Each number is 128 + 24 x the weight over its row's rms, rounded and kept within 0 to 255. Layers, rows and columns count from 0. Numbers have three digits each. The size before them is the row's rms in percent of the matrix's.

# up: layer 3 MLP up, 512x256, rms 0.0906, rows 77-143, columns 128-191
# down: layer 3 MLP down (transposed), 512x256, rms 0.0795, rows 77-143, columns 128-191
# gate: layer 3 MLP gate, 512x256, rms 0.0937, rows 78-143, columns 128-191
up77 083:124168157156131176094138122122164104148140181098121072144140152128132141148143129160121095131162104143107181124176151103111162120113128105122123149100136118151138100124104120133115132100119138
down77 086:146150153161120139088093122105180111106136113094147124138134159145159113143119133162099113131136142162135129151163145114112140137142108112092144141125119130128146105116092107102134125078113132
gate78 107:134112103075118141119153114163130118132129124107159145100101088158127101123160136132124126121157137138185123123166083111088159149115120134106135098147090122136136090118126138104133126139112161
up78 108:119094111140107075097124129116103114115153152172122117147154103139107172132115136131118147091113120133108130113091132121111112124130115159110149108162147137137109138132167124139159139122129146
down78 107:094111160099106127105164125142148107112126122129127133138142093172127147130085097132190126143139121152148118092142149146099120149166062140111148115159131139152119146137157164100175148112164147
gate79 100:106113100112091100119122114129153127126131158105124154110108118125105141108095141100144122148127109129107120096113172158161151102169098145181145111128139117153143124191161148122128145115148122
up79 098:164089155113173092157131113146157101143101117150129170122140121135105117142159151162153120074121143136113113131101096141108139116079099102160083097103132119122114124147092148129109127147149123
down79 103:139094142129160133125100088142146116132081110175092143124138108150104132138141131136118106111137140117153115105122069136088121178076159130148090098116120118117119158134067100144138129175127117
gate80 104:131104139128120109109183116123146147099144122142180124117086163111142137152117086114112110150132134105084133129156126113120108131124113135108093129134131083169111126120119118128151143117114104
up80 098:121136115137065126144114099120122130136143184100103108121181100134098138088132174091112144138123170116148149115108141119158139094084105164162126118125110160111159121155134132123101155144154158
down80 100:131110144121094122121169106106120124129122142110145130118101154143120141138104113109120107146128133105125137134154130148135116096116105131105088131122132096136108152118095112128154142127153114
gate81 099:132150136134118095095146147142115103126108169154111088135163120145158136115148138135119138136122092131111146092104106103063119154121131116135132117102101167105116116150106110173118152096093137
up81 101:101156162154109134115107164113167089139098164122119117112102099098122133170095149138112161152132106117128119083129138181091118134137125122129140125149116174092102115145079098152118141115170167
down81 102:138115145134135093133151110107134091093155101086119140109118094083138096121107120094113158093090139135125101116144129123072116102132139116140170116145140136119110085114149117107131120143122161
gate82 097:097089115108131132151147131128151154160142132162153132104146131165113150166119110133134107156144116141122119154111088174135097091156124127162109127116104127140115133151152125174134153127099097
up82 100:099142085134116130075105132104129149102150126106152104151135079117135138139166108126139142079121190121100155117093107116118138124111137146145120137106099124128068104132136175130123144138094154
down82 100:119093102110139143080124070132173135151146132136189143119155085095122140145110113124138090131122158157090119145106093146115141133111157124130101160142095137154084120117166150138129145121103145
gate83 105:160133137115148119179118123148123121125118107141103123147119192153193149138132110182142106119133142147132144134169176109111143157102131134178088133126116100068120148134151127131143107119126142
up83 107:123115140108123114135178097051141132172085105130133152140129155105147134126113149148051145123109129122135112115123133138106144136134143079128108130130129164132103118134126126123089105087163161
down83 107:135141113112150131114074139189147133086162163143107088121143131166138142130113132131191124139148143137132171158130162107144101120169105178119137142108132099112129124122161139144186150145084106
gate84 091:153093082144172119144159098144147137136139110089140110118159089138121144090168133107093091104147156155107116122136091128126096132109160147153108115098126127089143097112137148138118124149118159
up84 088:146133166134094084123116105120086111072146164110148090140127186121171151131122133106164116105105111112110116109137137108114165124143138120134142126164106148154103088101111110115157156170114121
down84 087:085137176095109127141045116157149141169112136079076128166100104105108096150082144137179181150131125100136108108121104103149152125161101154138123119121117148114100089171099169115086116151145091
gate85 078:130119137133116127109178170096124107135150081120100137095137121171107123150156109127083141133129147122160113134188079094115100139103104117112140099165135083113153091133128179168155145110169120
up85 078:092123135100141154147123108153101085151120120219072098160095158126116101132129127110135112137171098164112135125130172127154130107124132112132100113118129175143124134185130112155095140112110108
down85 081:107135170105143123137116183127132109115144151161113111098085093140113123166129113115129122152116094156141116151142152115141106130113091105166118104140137184116154107156131155132133144101159101
gate86 090:143144113128086144105135166140126148144158131132150171140094181130068126118135092133173173160094114117141168151134138133138124144109105130140076146142155130136117125134117112147166149130077116
up86 087:112118155093149155132106158134124114106126136150123118134093136139141142125164091132153118137129094113161132150124139134138092160108131120124140182134078072099113139134141131156116139118145103
down86 090:109103132121144124173187082104145114117126140115129084161131085104183158160128140145091122124150121109129098141092089129094154100141151103162131065128137090126083122148127170130088105181154116
gate87 091:131139117128117080140139145132146147172144127094099118147141117113092129146114177108164147141143114104184131119097157156130127097100120115152161103130105102118112129154121113167120122157171120
up87 089:123122122137101126110129115095125152161147091125110131138144122157086129149147124137076106075122145133131142142102137112144120133165142160079132105146129177148132090148117143143152155143128132
down87 092:119121105169093095142107131113117152162138068140138125173151134126095113143127177116132132130112109134172129140100162116148126108110148128123147125132141134097154108145123122159117135131138117
gate88 096:130106121136113121135159123170141093133164143120165119138116153106120138130095145117131112126123137142108157111125129118127131081143146129166130156132127109116090143163109160143103111128174129
up88 101:105136126126120163124123111098111181146108097138139117120123148142117103106151150132110174130142102058131130136151126160114120146158099097121153104118130098171108149117139106119133111131113143
down88 099:131094136115114137123065116123127161161099132129113137115105135171088112094149126142119163163146113055138115145130093126140124126128120109104164153159122118145122115099131106152141123156151154
gate89 096:126098107129137124173102131143086112096143144100171135095179117090164143170120127142118123136117136080111137126131172099109140129180105164128153143166130105162088097089124132127134146141104139
up89 098:158120102112123094109170138162131110097131133132105146134117154133151087104122081112148072126116131109168132121138161072136115104131136152160131104100123168107095109128149089156101170167129160
down89 099:143148140150171102193138131110101112131123129102143125147148073122190137167128151155142132132130125099088115160099150147079138129177126128141149090117124136137133084127100100105128139140112113
gate90 103:108129123113131131102126187102106123122136116098127153066113160149110142126123122158101094120164130110128116129148127139142141143161155127150130123144127177146097120098129159128167145132118107
up90 105:153143167134170145077152110082113110130128111144183144116120125141125115128150143166119138101141122136143145152141107148084143139125144147133134144154101146146128103091107151095168140130118112
down90 105:159160161137141106112111095142138131111135074158116117178135109109137128116148148097131172111132106138121148110117135125102128126084091120115110123145114075101176118161153086109106113078123143
gate91 094:116161179146092124091144105153157114089170110133134111145126133109156146089127132141123096120144103097120103151098123153141139118172116116136146154095081098171116151133072126126106111114180152
up91 094:085124123140161072150143158101149155150107145128124138156156136119132137144097111137144148125104110161124108181131122119094126137160109097119113149148130124116130132142105162142105109161112122
down91 092:126138133149137160135052130107131168148087133131059135091121172136097148113136143136103153131127131113155107136149094123142118088150108148085139141124132146160126103079090160166111131106124134
gate92 108:135146116136101133132110150149132125136136111114117113147129102166130138089135088086105126068140099111151155129162164091117102107113121111151130142136135129120136152171114178133136092165124140
up92 109:128111120134112143088127099103106116122123145147148140096138121123150121079120153088099151161112149121156119081122143134094148123115104177080141120144136127145156132119154090161105177100137127
down92 108:161102108133139097109090141139137111132110118130136150170131121138126124064127093093084091129120121166142129122125162109129140134141125187085086115126146108147140143126104129172076116130153101
gate93 092:122064118177102095136127182150075166133146118140094138170144095121131147132131126139132077114078116088123139097124109114136114124075125090095106119109148115143150066151129109158142132167100144
up93 093:113084168105159132127140161133107133106115097121127094184163088106158127107125139139118097160128147128121116140121119110159128187103123067093095095134093083132151151138135132124148177168100146
down93 094:126140184095133116156134153127132116098082099099122143164122089119128132107137124105096132127135138154103121119116148104126130156115114091105107077146117071132129143138151138111140157110113137
gate94 101:098097144109137097139130158133123144138132129100112136134098134136076144114090114089114143127092080083158136120121160153111123132153079132119162143105138157128042117120120148104168193156142122
up94 096:133162098146118144122116109119131104113150138099108152092161134101117111109163159149121100138186154159094132161125117144164123126093133132122147113133123126181185160157106106138099084086163177
down94 098:136139125131110126152093113122132107128142149074125155109120161105096125112106125119095132141125089140130147140105150147163137081133098141142162129117122188156128133203082152107155133133161162
gate95 089:130135171117145155106113134123113123153126124130161099141123142119111140140106118169129114123128103086133133073147109153124121108157180085143153110134125125182117117121148146135143139063140210
up95 089:103185140148137103141095167174167132158125115110147136083111117127120112114145132115123128135122142130184140119114134097157086122138128140151119134165146180168115115133119129110098121091116147
down95 092:129128118169105107110122099125138127135142123135168134139115124117122093134136119123102129141153149144136163149164135112137146111094146132146151140151117169131104165128113118138112106061126159
gate96 091:130154156114131144115094160111128147148121132116115147066143127143142172101115189147116120134087140117145096108130133101120169098135115135106161125154151112188102161098114108131116106145121117
up96 092:132107146155161082128094152107129143109162170104145110112112164105130142126147129171069146115097123111158123120182103165127141140136073125107133135148123125139089159113138132129133100140162166
down96 092:139134109110095183126142121163107129131111065139119119135132118157080121124125107094156113130140132136095146131101131100131114148137165120132134100101116124120176108153129124128124163136113111
gate97 107:135107124140140117151164112155136142143132147082108144132132105137078159130121129112144171128149119131092150147147118116156102085138098100119096094129129128180126110184132150126111141104151191
up97 114:154129127145130140135141134142128121159109171114137140133127076131102154155140150118130163110142095137100131146105146132147126122139122128089099083100129138155155101167114167113149134139144182
down97 108:158115121137114125122056104124145133105122164131122141128144096115131128143152148163150162110125113131104123120100115149104129118125132135093075106136131154096152138142109124126124124161144152
gate98 117:172134154119149122122180157096122132134129120145111160118135153118167115134134162082179137116140110142161143165134146108148127134155122123119097138147140119130140135148127179127147103098098083
up98 114:110136158150179141152137054112173103119176150092166115130058127110118105134124151154128069123106108122088104110133122164126118115092154104140100101155121130135133125106118125130126126172156164
down98 109:145089104130082128131076169131082147135099095119110125115135090145069139139147106072127194137133131120158115116108120106130116128166125131132128132094137131130093115154116147106113181137110149
gate99 110:112130172108102150113136147155106127159137139114132162091119158134109132109169138149150135114140088078131130099083097133135109097129109103118140139127175089172084140144169097173130123113131103
up99 104:143164169115138130154079134156104112147133153139154175115121190122155103089135158153146107098142087113116105151090106105108111131098147086103116124113197101135120151101131152157129111131104106
down99 097:136136101130162103164134097117165132109110138144144100137116092129173144116094138126145117122130161163125145136158137110103145131112151112110117129125107126121135106076100167097110112128128151
gate100 095:097117163084141137198122116177156141090128111151141148090138140162110156118111121124143129124112154099125108105080125118129103149119108096135094113090114118172100131154128106124144178152138119
up100 092:114156151135128140143118129128149111105124102153121146097100120126127168122150086097151100117092124127116123122080127102105119150127149102117106093088151158131126158121145099140149159160124127
down100 092:151105128120110111070131083060073117106105139139134125112140132092192093121125147132117144116150122146118124129167145111129146115106134119127153116149130126090135116108130124110099093105088137
gate101 088:151099099155115141113175115120156093142122165172132084127144122154134136114122135141108106155134127158140171144111136121145114077090161139140075157092171132130130135130172157143097161099187139
up101 095:113098096126102112113126109134167113150136131081143111107144099155115139123134119167108107155178143091180130135120144120142126074113178124164129105098140138163122110108146110142075136103185146
down101 089:152143129177150168162161109129117093117167114120171113134109140135134114124154173104113149125116138130123147133140130136118127124129158122109138133134121113105107103144130139075090140114121188
gate102 100:130158103142140089123166163167155166125131126153116124087114148109110114118165090112155121097145079133098152122113139109122180129124104133137096127109118104145115128172143100086106131131133165
up102 091:132151134124144121099147152183121117121089099145156138135135133103138153151160089110126129098120115079120154131105130062095173155112133078086082135127146115134137122137118119129125111106102170
down102 097:140134148151106154118111146121097084130113140105134126159178115155149164151112109152101137146140150111152137133107154095127143133128160096100120116132129129113110127098125141147143104106123119
gate103 095:114145152097151137122146094121128084148110067151097158119110134178128156064153107128108102123134139115135100154125154158140120143174159118139137169144092124108111142121126153137084105114106092
up103 096:109081124147120141186110122115138112121125126131134137127139112200087108123145114196137136122145126114171101099139104157120159114114108144144111113105111137148155152139128138088146114124156111
down103 097:129162134108110130126116152125121093168086069138121123136128128103140124061152129088113102142128159140103128146141131154139116122120137133105180144140127123117137121119116129151105140122107130
gate104 102:118158142128119148101122155135093160190091127117128136085136177123126135112124118125168115086113123115137109128150137104119143100155118107136120151152144108090128147112117159127126071138167112
up104 101:139100136106165118121118133157106139115099133138159085126150156105147130160141100112141116065107113134102133119165106153107160120130137136132138131105129101103089169115140102123143107217167151
down104 100:140100108138118141162097112130175106130160146150125157129103100160123124124103137177143171185111154113141126135105124130134097158102132116129130134140150125126114104137124150151088141084106102
gate105 105:143151151115149118112095111115151152117050122140148166160112152084150120093094139122128138088139105148123097131164124080104117142141136108149141120121079130119089150093133133147126136130141120
up105 108:127100122100096120161136127138124148141096123160106135151077127133136109134103135122167147148130104102123159107109129109130159139130080111159130086135116152148154182112157112155139105104107116
down105 106:132162140117192149103120142126150113111124123113164113119159130120154140121156126129112110121140162157109101123142100159119090129113145135107127167152136102125101097116122122102119140147139121
gate106 124:109156119160085121103118135112151151167115133144050145125123130114126143115112124100120093179144143150126132148138133063105168130109139142107172140127145085124133099110112070097138103112084145
up106 109:144120113144168111151132123150094128119130090139158093124111147126135082089120108138124097127119099112121132097105136167101092135144094112131118127117085141094119143183114164154082140184161098
down106 100:138147143129125129104165147105153156137109135138106140149150125134127166153114111129128102146107140126136140142151150087138161131115150128121153120093131116137136120123162108123155117110124181
gate107 097:128067106123144115076129098096115128132126150133105118163093141087109146128145147158110095089175121145094128107106108144142127113114160147158117149092123147129125092119140147152076123116123169
up107 105:164144131154123128108142149101136099080106142112134101125137140106138132113135164174126120171124170155112118139129144159106101134087179115124114152150100151106165126144109127104109066161120099
down107 103:144181129136120142154173161145149156132123110109151179069146107172116131133084115100140145184102118122155164167153160116116139134147110094102128108116136098132122139130119096090142107154120144
gate108 103:092101116123109106144106156120137139108136127127144117165156101124137136121127125133129138150152085078084138120149159136139104132115112135122153114169110138114136124110136162130116131089092149
up108 108:104112120132083114134144118129112154129187099134132118114093107163107153179100125107146115178125109105142142135081145156133163131115100148160094134102164121137112095163113118154141143160159154
down108 112:110099127115072131135108126092152119125133121131139155146097090144113139135110154124153135175128099073108151128106146144130099130149131118144110136143137126106126141146119138129145135145115107
gate109 100:143111151136092120114154177171140151115141144118138095138130094153073131156118090149144162130157157084136147132170101114134112112132129123089155118116093121123120118138176108126145101148149162
up109 098:121085131164125105156139144095127116121137110119162106137142133104122149102121163096117091152115112112118120106091165097119139108098124088131120113066161147152156107114133119156110165139155141
down109 102:109118151136110125147148172142140123145136101136129119126121113118113156130158152128128135140123130115132140148124149100143128119092130079108130111104149111150165086136142109165114157103135129
gate110 102:160147144116127162092110126113123180122103098123140152145129143112144141149144144160103156126115126130135097132180106119117125132174144139113120121159116123113129159104114148124112126114075148
up110 101:138115175130139093080131156101127160160100108126116123133109149159113170138112097154158145142090089132081076152152133176104097099141160130111191143151123144104136091110162147116137084129135121
down110 103:110124063112142137145149091139135082111161135126126154111150113094117089102139144103105131098147145140147151102128116111137151166106120103154082119110125103125136135121125099131125187160124148
gate111 088:071153111123119140142161112147138132129123175168157104141107129134113083151169129118125124117091123148130157126081151118131132091110102128171116090144149134124150098162119142206138139148126140
up111 087:096177096101142119151133118122119113140131095123086111121151114110136172147128161136124125095166167145098127165119141076124105136114139156133095127144091092112141123145103106133155099130075163
down111 090:147161101139114120168101109124118144132130114122139157151172130113159137175109103116125151105145146149091123151133125129122120103121154123158097105110088097115119179132169112153125112175095159
gate112 088:134144107108095133146119157136125160129120155118105129108144141114103104118098126088150137131110097095170144110119090167148110097107118144160108111155139132162133112157138098136105132137131171
up112 088:143118093132104126139124158077126135161111095150112161171165122174143143107139080140150140152140104163160095114102166089111144083130097112075117149135111080137079161142110124100084123133121126
down112 090:119100095134101128124159133086122121129074128120109131190143105160129138088146120132103133135124131149149104105105147107116132097138140135114145127115113098131111144127125137111106129127143110
gate113 089:106094167127105145137104150128118120150102113118095118121120138125134152131182070099129162120144165133117123116144133088094124126134143151099136171139145118111123168125165096087110092120104136
up113 087:150108113128128109166150097102073112145143140122119147073163106144108100122161122154140162124129106086142134130128134118151168121145166128176097115094178148140095117129114201097156105177122172
down113 090:126129129132152094192166141142127100137146171103143106107116114153116136153135082149157111159152127173115198124118115156121152112154149141158173136155152158119127123149121148108162120086091122
gate114 093:090105122141116109120124119101132140122101149107113135175103118144133116150135131123155105090137096139102156108134112136121163115117095111132110129137119099172131121162185164149088156139145137
up114 091:148132119118143125164129098146134127130148113074116148145104126133140187139098175173135106153113099134153145121127125114141178116139114057108140167140151091150153138118149146113124091133124157
down114 096:130170158107161129132182149129111143136136161127167149094108155138123139139111146131152136139128154117151114141148176113168122155128107096151097116133173128118166084131086119158113080107164151
gate115 108:098107124146115116109118133091144122164068164101114153138167089137112102143093109135094142107129117103101135084161104117114099133114149112099149151116087158131112151108092139081155124118125145
up115 110:098149137124138164122129143108159110121083121122150156136143173140119136122115117092089118120134130140136138096159124095120154132143135112110113179144123165081144148120067156109156077114131104
down115 108:166144101123135105121118137124121128087141110156162137096089154146123130098131142099143103126110153133127137153114164130113172141116139115131135086124133087103118104148134150173122097136143117
gate116 102:135140152166152137122121103137115151144116111119153146127116146136148161114138123159151125184135096100162130094150157159103163131167122079073150178131130134164153125122113159124122101108131123
up116 102:179125133143121144121092095116103118093162142131149105111145100147156099151150132156129106154138118129142131119160118131151151148134116146072162175137169117106140132106129148114132154152113158
down116 101:095089094101116124119164171143127134133132110112149109157134124107108117130120105104092168076130160160086130145100120114091083135104147128172123100115096139104110136134144107168134152112133139
gate117 088:102090152130128145091154116093111104131117163105110128102170125138083146145160127102110138120177158161110153127124112143135135131137108164137136065153132103118067144128095147156160136090118146
up117 091:107158101178127125193172132130127126119144075135137136137118114162166098149130137109147094125063148128128112106124162107126135121137137151113088166067137161125145118103120155142165103121137110
down117 090:109118146170088121164140102110119121111122123155133139114132135149126087161122133133113100158131153110125111090124158133150148156178098168095106108110119148172164140140126143171148112135137075
gate118 112:102131120068112105152129106171119160094115106118125133166171114172072140117149135074121113080132131128147104159091114107106114072111127134132128115147124155130143118098139121141146138102095144
up118 116:081100128094139069135105108163134153118130135137109116167168121124100170110111132126108100082152143146098147188122126142106123117105146137139131137114107134099129130073139139145134134132109140
down118 112:103135130111128113105133127142155132092114118117106157148125109106111098116137126109097095124129145134119130146132117120110124127118127139124141162087108139138145130118147110085131142087120141
gate119 097:132076131108115099128151137135116172128140150136123086107116091148114122107140096139161117111088141107144145130117174119159097132134123109105126102139148111153090123102169162176142133172154120
up119 099:157128130086154154153137149161122119129127082172112107114173105131132173131120151145111160133085159112106158121116094120124119161106130134124153138143142130106080122084109156120162138201139119
down119 100:133150119132190138160102152181146132136079109149118151130142121160143168128131179151127142145101165115097134112138108112077124174126121124136109138153118119125115127095130176108162137150096127
gate120 103:097146089115059125149132131151111145100126144084113140112133118132061100102166115117133111102147172117155121080126156141147129130127097149090094092107102167176122178171120126100137107164105141
up120 101:133149107119112149135120097139109147105121101117111093108124160135105149117182124103141099093135181145155108082159169127074133162108127137076091118097109132139144168137100112082127101150120108
down120 098:140107142133173165114165139105132147121142092172132106144141134130159140151118106100131118121101139149133138148153139124052108154119138129124162159138141091124091092156147109130153134115104136
gate121 106:138142150123132127128133130125108143167156130115138147083120126129144126149133167105134121147165077127130100177058170188110077131147124107123132137128126150084126125130151111141127088132139099
up121 110:107113100116114141120158137122130149116118189109159113135075113147120145108124105103134138163084116142179143118151128110137159138139094091122113066126145104119127103118121150168146127091169125
down121 111:149141153111119118145121106116096135149140125137125146094127148111163139170144129106139136123146115136112096167055151205118096124141118098120123133155128169101128133113176120120130087150134106
gate122 144:151117113161154114098160105150156139146142108151101093095139110130126199132159112143132108164105134099150130104178147115112165165122151089119140123094133089133145101075120145073110111139123178
up122 145:143134128188150134084110118154160147141151124139104103104155132102108154122143114178147105158108118081122122133195151126119155156107158121117140139121137102158184114093124127118125127143121159
down122 119:102128144099105126151156150101082107111127128117153167157116129133143071104118139103120159111129141153100134140075130135128110105110083175140125132157124160124114148164131111174150149126121101
gate123 097:103141118154107093123127177116123139091157168131085118126158105115166086154130129085106148134145153125102153132143172147115135123134123130134137108091168122138159139111163102152127126135105144
up123 096:138142137138122143131151148129156127102129158126132112114137069058167123127129112120137140130163139164166123117146144114131119131165161159129130137114117202130109128098118128138104146140158107
down123 095:165138132149156107143166137127096144078119097126112136101126100119187120153153116113153128122131139133117139095152120084144121143106120124133162119144136142111135111170106147046174129107126124
gate124 108:094102102109151122103127136116103119132126079149102115117135149116127114106141079123149120148098116128143105061132105159137158143176133124126162119126127109132104094157147135127112148131113176
up124 105:153135132130160151100118087141142137127119119123136143097124116125146110131157088169129133165082099118136108072136097121154149165194120120121142112123142154151103093126169138099130118177115176
down124 102:160123138169096115132173135132140122133152155117096152131148127153142135146104164127117144156130165133117150173106153105114088147073107137135093142111140140128165168139126130128131151058145098
gate125 097:097156122144139164144094164150107133094160113068129127125089134125090177123101124110125114148071115087131115136122116149146099102133142109126130134102137090160048082121130154145137154162122097
up125 095:120174118107123109128137136133157170120122148097116133101125110106147112145178135146136114126152091128166108132163182113138117095171121091155133141119135131125104152137106119135124059163170142
down125 098:104159125116115129152135137146116130116102159103151136157097113115122129119149121120140151098113130128086086126142116153186129115138122102126169143136126159140127185131128130135149115165159139
gate126 100:124110135138159141151126143158153143120106140161120132069149148139122106128140094111147127159106138133126130142111138107137141141160106111127095119164158120129118099127168127130131150149059108
up126 103:111093154142132162119131112146154131120110155109135132086117136107131124115113109142121123143108154169100142115161081148135125149142136138116089134133158155124142118102148101129134114205108094
down126 101:135139112122089094120176126092128094172161080143100124118145129112142146129140122112103136127171140147136093105117121131149091146084136123113171126120122132126169132108139125119125114093154153
gate127 107:110148121105144110136137119139159135167121135092092115133133139137147097098166099126132151141168114145121115102141165102140139119116080120121135109110130147135166131171135123168132112110125153
up127 106:141137164110141146123151103135178121130143180082173117122154159146147155098137117135170162119068083136160143154133158122134165104118144173107104094119074143122095119131140125142149120132151148
down127 105:085100118108065148118100099098101119166135099148121159107065156090105124172127124110112187141145158124132155158127090138138076117127139149117138139126107163115141136148116136122151127200181137
gate128 126:169100144141185117126148107114130100090129110138119114115116129107151167084133151127131129145079154149125153148119133115094143151107138140117156112169099138093134085137187091129146111074120126
up128 112:144127121085133095102093117155133120116146137148117120134136148095109118151114125161113143142121125138155119136101137177166103133169135117118084117148148139136122134130125091147125160183144062
down128 107:114120126136079161135112126112123145149129135134137143116130130182131131114164130100127120111153118101115135112144151064138162110116141107143160150093099100129124127148137171111113098098099179
gate129 123:098119069142146086116149128097127136121212119086125117078142101127129163088135110116151085088158126146131177122136129119157159110135126100155157125128151156127131074093175150144090121144119158
up129 124:127140152135067142151072147159167115165102146187106169161114158138114066124110142135120170152114142077125061141140112124132097138153128175123137149148118109123140152135087133141160145117156098
down129 112:113093085129112073127126130097148119138165157111134136109126128134110144093118120111156097114125107132124147116120114120141161128113120144146155125103139127122136121112173137129116146133138111
gate130 100:110099118105117115133106137134128100098140125083086158090109128136107117092133136078115122121133164130153136180128125125130132143130108084158163131121080100128117105156153151112118142120110169
up130 101:150104117066127130155164146151106162133128140139120151114124090120145114117113118142111123102139116104121169142113142128135150100137094100133156115122130133153074118111089099120096141146157120
down130 104:173103125098107163164131153160122125122097142122136127127111123139125103103110106124095138132126131082129134134110127148153128091142128088137146104107112139142065125126115100103119153117161107
gate131 093:151113111112129138157154154125135177122125077118113095159120131108135097131121128105116159106151119081126118106124107144106137133141140097114145125096150139116125119105143121133158154095127172
up131 094:111100145150127140135087123131124139109123177080091152088127150178138144114161135100149154089114139160154094123079139105128117099113108115124097117095132161112071134121096136156080094132132105
down131 093:097074163118098146108114141126103147124117120117100153091144132103114196122198132082162125122119152144124130109073165115121110108120090137136151116105116155135072159150128102156100104125130142
gate132 101:066118115108133138157168082120185129127134113089138109158183151127097102103147129124072125117130134106137171119140141110139132119089104128101131141084128138112155136144117123149143136101127139
up132 091:137123122153082117113112135105090112126094135154108114114102129133127139156101138133144145163090124160118089134097084176150121142155141131130105131145178094156117108140148141141094121117096117
down132 095:122142104115139136167118094156135154113111131096117152094084139171091128154130169137109143122119135106166112112144131141120139137140153097143116135103141131133151123148123122140079135122093118
gate133 103:132159133077145127143141121143134175115120167111096131129086096143149106163140136096132095127141127141121148164108137154112138133080094144098152113139150130100203142127131155137106144180124098
up133 103:087157152154104161143122095158094134116120127106145137111143134128171116135148161139133156139139130131164107095138126132098109122141145115140141169190107171137155145107131152118126093115079149
down133 106:145106106143140104103165162090108099152163108136133122123172160125115156118105121115137146134144141130137111093139118128141127126164145104151108125093115132128109085147148122120152124123126169
gate134 087:122109108129133076145132120117111148134143156169089116126168119126131155118178123136160112138163140142122163156122149124120120122118152103135108100075142075138123082144098148140109123141095125
up134 098:123127159119141188136122120091114079146102148134068085116115154098141139071088088109176117112119131104105153126140123114141108147136154151112141179156124119136076155139146135141148129101140183
down134 102:140134153134114152132153113099092081143098146101086087125106173084138127075095106121140101126143148086103165123147112097124105166132165141112141154115121122133089139179152135141146145102149148
gate135 088:112163090108100123104116213148120155128120119149122162125140122154128109126158134136126111127119167117159140121093085089106140110097089137103118137111128146204134130142125125126082123104101122
up135 089:091114152152143124162135116133125117128166205107080173146119119132111111152144129145171147147138139165108156122125103180150098120120114100167131123161146116127153122149134118128170163103160094
down135 088:116118126131166148167111145128116110145164158107101184150136143137143156158145134147116120157077139126164129138133112131104118118127118125128105107149153127152133113162129101117160159133108117
gate136 097:127146121110120129137090136140157129101109142101119145166125125132143142129119064086178094141120136123118116134141083105079149155153123120171126128176145106097147116185143104150108129118098107
up136 094:107116131142105141140117092163133153113126121111144134128149117101133129179144124121130109099156154157142135104105126152132105112143163120128112132109160138103151137095137124146128090174129146
down136 097:146140103122095144110085138150109157133147093115139152086134112119092145114165179137076150125134120101122159144099157120165103098120143125110137109095101136132092189116131122106156128145140148
gate137 094:121130110105115104139122157134165106090145128168096119104095174122132131146166163164145128128119128162100146162124129119111121127092119125109138135126102155132130144142094152101125110142122158
up137 098:123112149129109114123156085156153161107157094131141115129138155090073129108151157151108122146134135122159139135130167115082153078084114160111128143137100145128140094128136127128125092123103169
down137 099:113135128152134139109129149085098152121127175116134160099133103140181109135096091109159113101128124129088119143142106130146148114130142122139118111160136110141105134075115121137098159118135116
gate138 099:109150113141129148113114132091152153136120147117172141140126109143104116113130150147148162122147099134129093129149153133070087092134115113113111147141149086147113181092068155181115091153145111
up138 100:129127156113106135149139097127127100164122126165152128149099159152144098115108136117134128122169138126123066149132079149113102120128137119118139105141094163117163151108088151143099053158137077
down138 097:139147139112119120142081125144137093146140110137091100091108129126156118162137103129140088123125156130133138129094116139179152149123099142115125118153116140119147083152159128090147157107103142
gate139 086:111095104131104131080159166141127109155123149150106153124145125105114130126165126080095110118131128130112136140096131138100078151127131129154144151086152151128165140138158101134129135123136172
up139 097:126117096138091106097102106171101077109115164124123103193123118107158134113147126132149103118149125089154093148137119097133177109127128146149138094109110147120105195143118106133083117131143113
down139 102:146120083157100089090080123157131104113108128112124124178135102121145140110153120115132120135161137092142105134110154100122158123122132146186149044084117153104125190153124112131117130148167124
gate140 111:167115148095110156130111094128078112101131132150114160166136170146142173143106103123124128093141158136117131102167090054093146155119154112146126144101144125145126143120120117105140207110118130
up140 108:137134128090104151143081109112111131079113100118077137152139160117123158148130084135128099125160094110128129104157101123128160162127157109142127136094129145150136145091136120108119167124141107
down140 102:152156145134140151116150143151155095100113116144151136124123151129154105076103130071126130134107123122128147139103123127145154153138106126107126117159134102106120145149134119152152105118099119
gate141 104:135149101112089118110127098150099158099151110151124130112140123151132127136075145124115117124101115095150116138103132133142117114119156153110117125146115121113135114158135065121167119099118095
up141 106:111102093144101128114170160122109112151174112107091153120102086164117133119113068107144110110146150165120106153123127113129150120092114121140140142114131152107152135147134133083145068114114162
down141 108:137160104124119068144117119142115143097134110140152106123135127128156134130118162127122135104083110105142112126073140125077128129149142156111122142131107132133151099124145072125129120106129106
gate142 133:073162146119102140110096112153150152132091123121148154104057089137113077094125190139139167136124115096150097103158128132174072110144070100141133127132107114105113144146092111138135141119136121
up142 123:174072086149143118105176144064107094112158125140135098148161173151114151121122102103149085111098099138078160147122156099117171146137146158129118117125162122169132090118132131125143109134101174
down142 104:086149128138109164096127148160150134140121121124167124120114115135125113121117156137142131107129096114122143113128133132165088138133104101143124145112112152140111123120114121142122124110155103
gate143 091:149118078156157135133122085118100143134142150124141150117132125150156115153143087135137112131158126143117122089107122115158082150135159128153134108092145141142103106157162166125066178099146131
up143 094:135146143115132129158127081139145121097069145136145142182134170138144109070143131132136103113098138138126173114171165166095137116086121111129090109132155154116088154146160140105097095139168156
down143 095:113167123107106100135104154129151112136158122137132104098103144106101153124120157145128135138120124145157157145109126144113149114109098149115103126181101104137120155108098083144164099108126141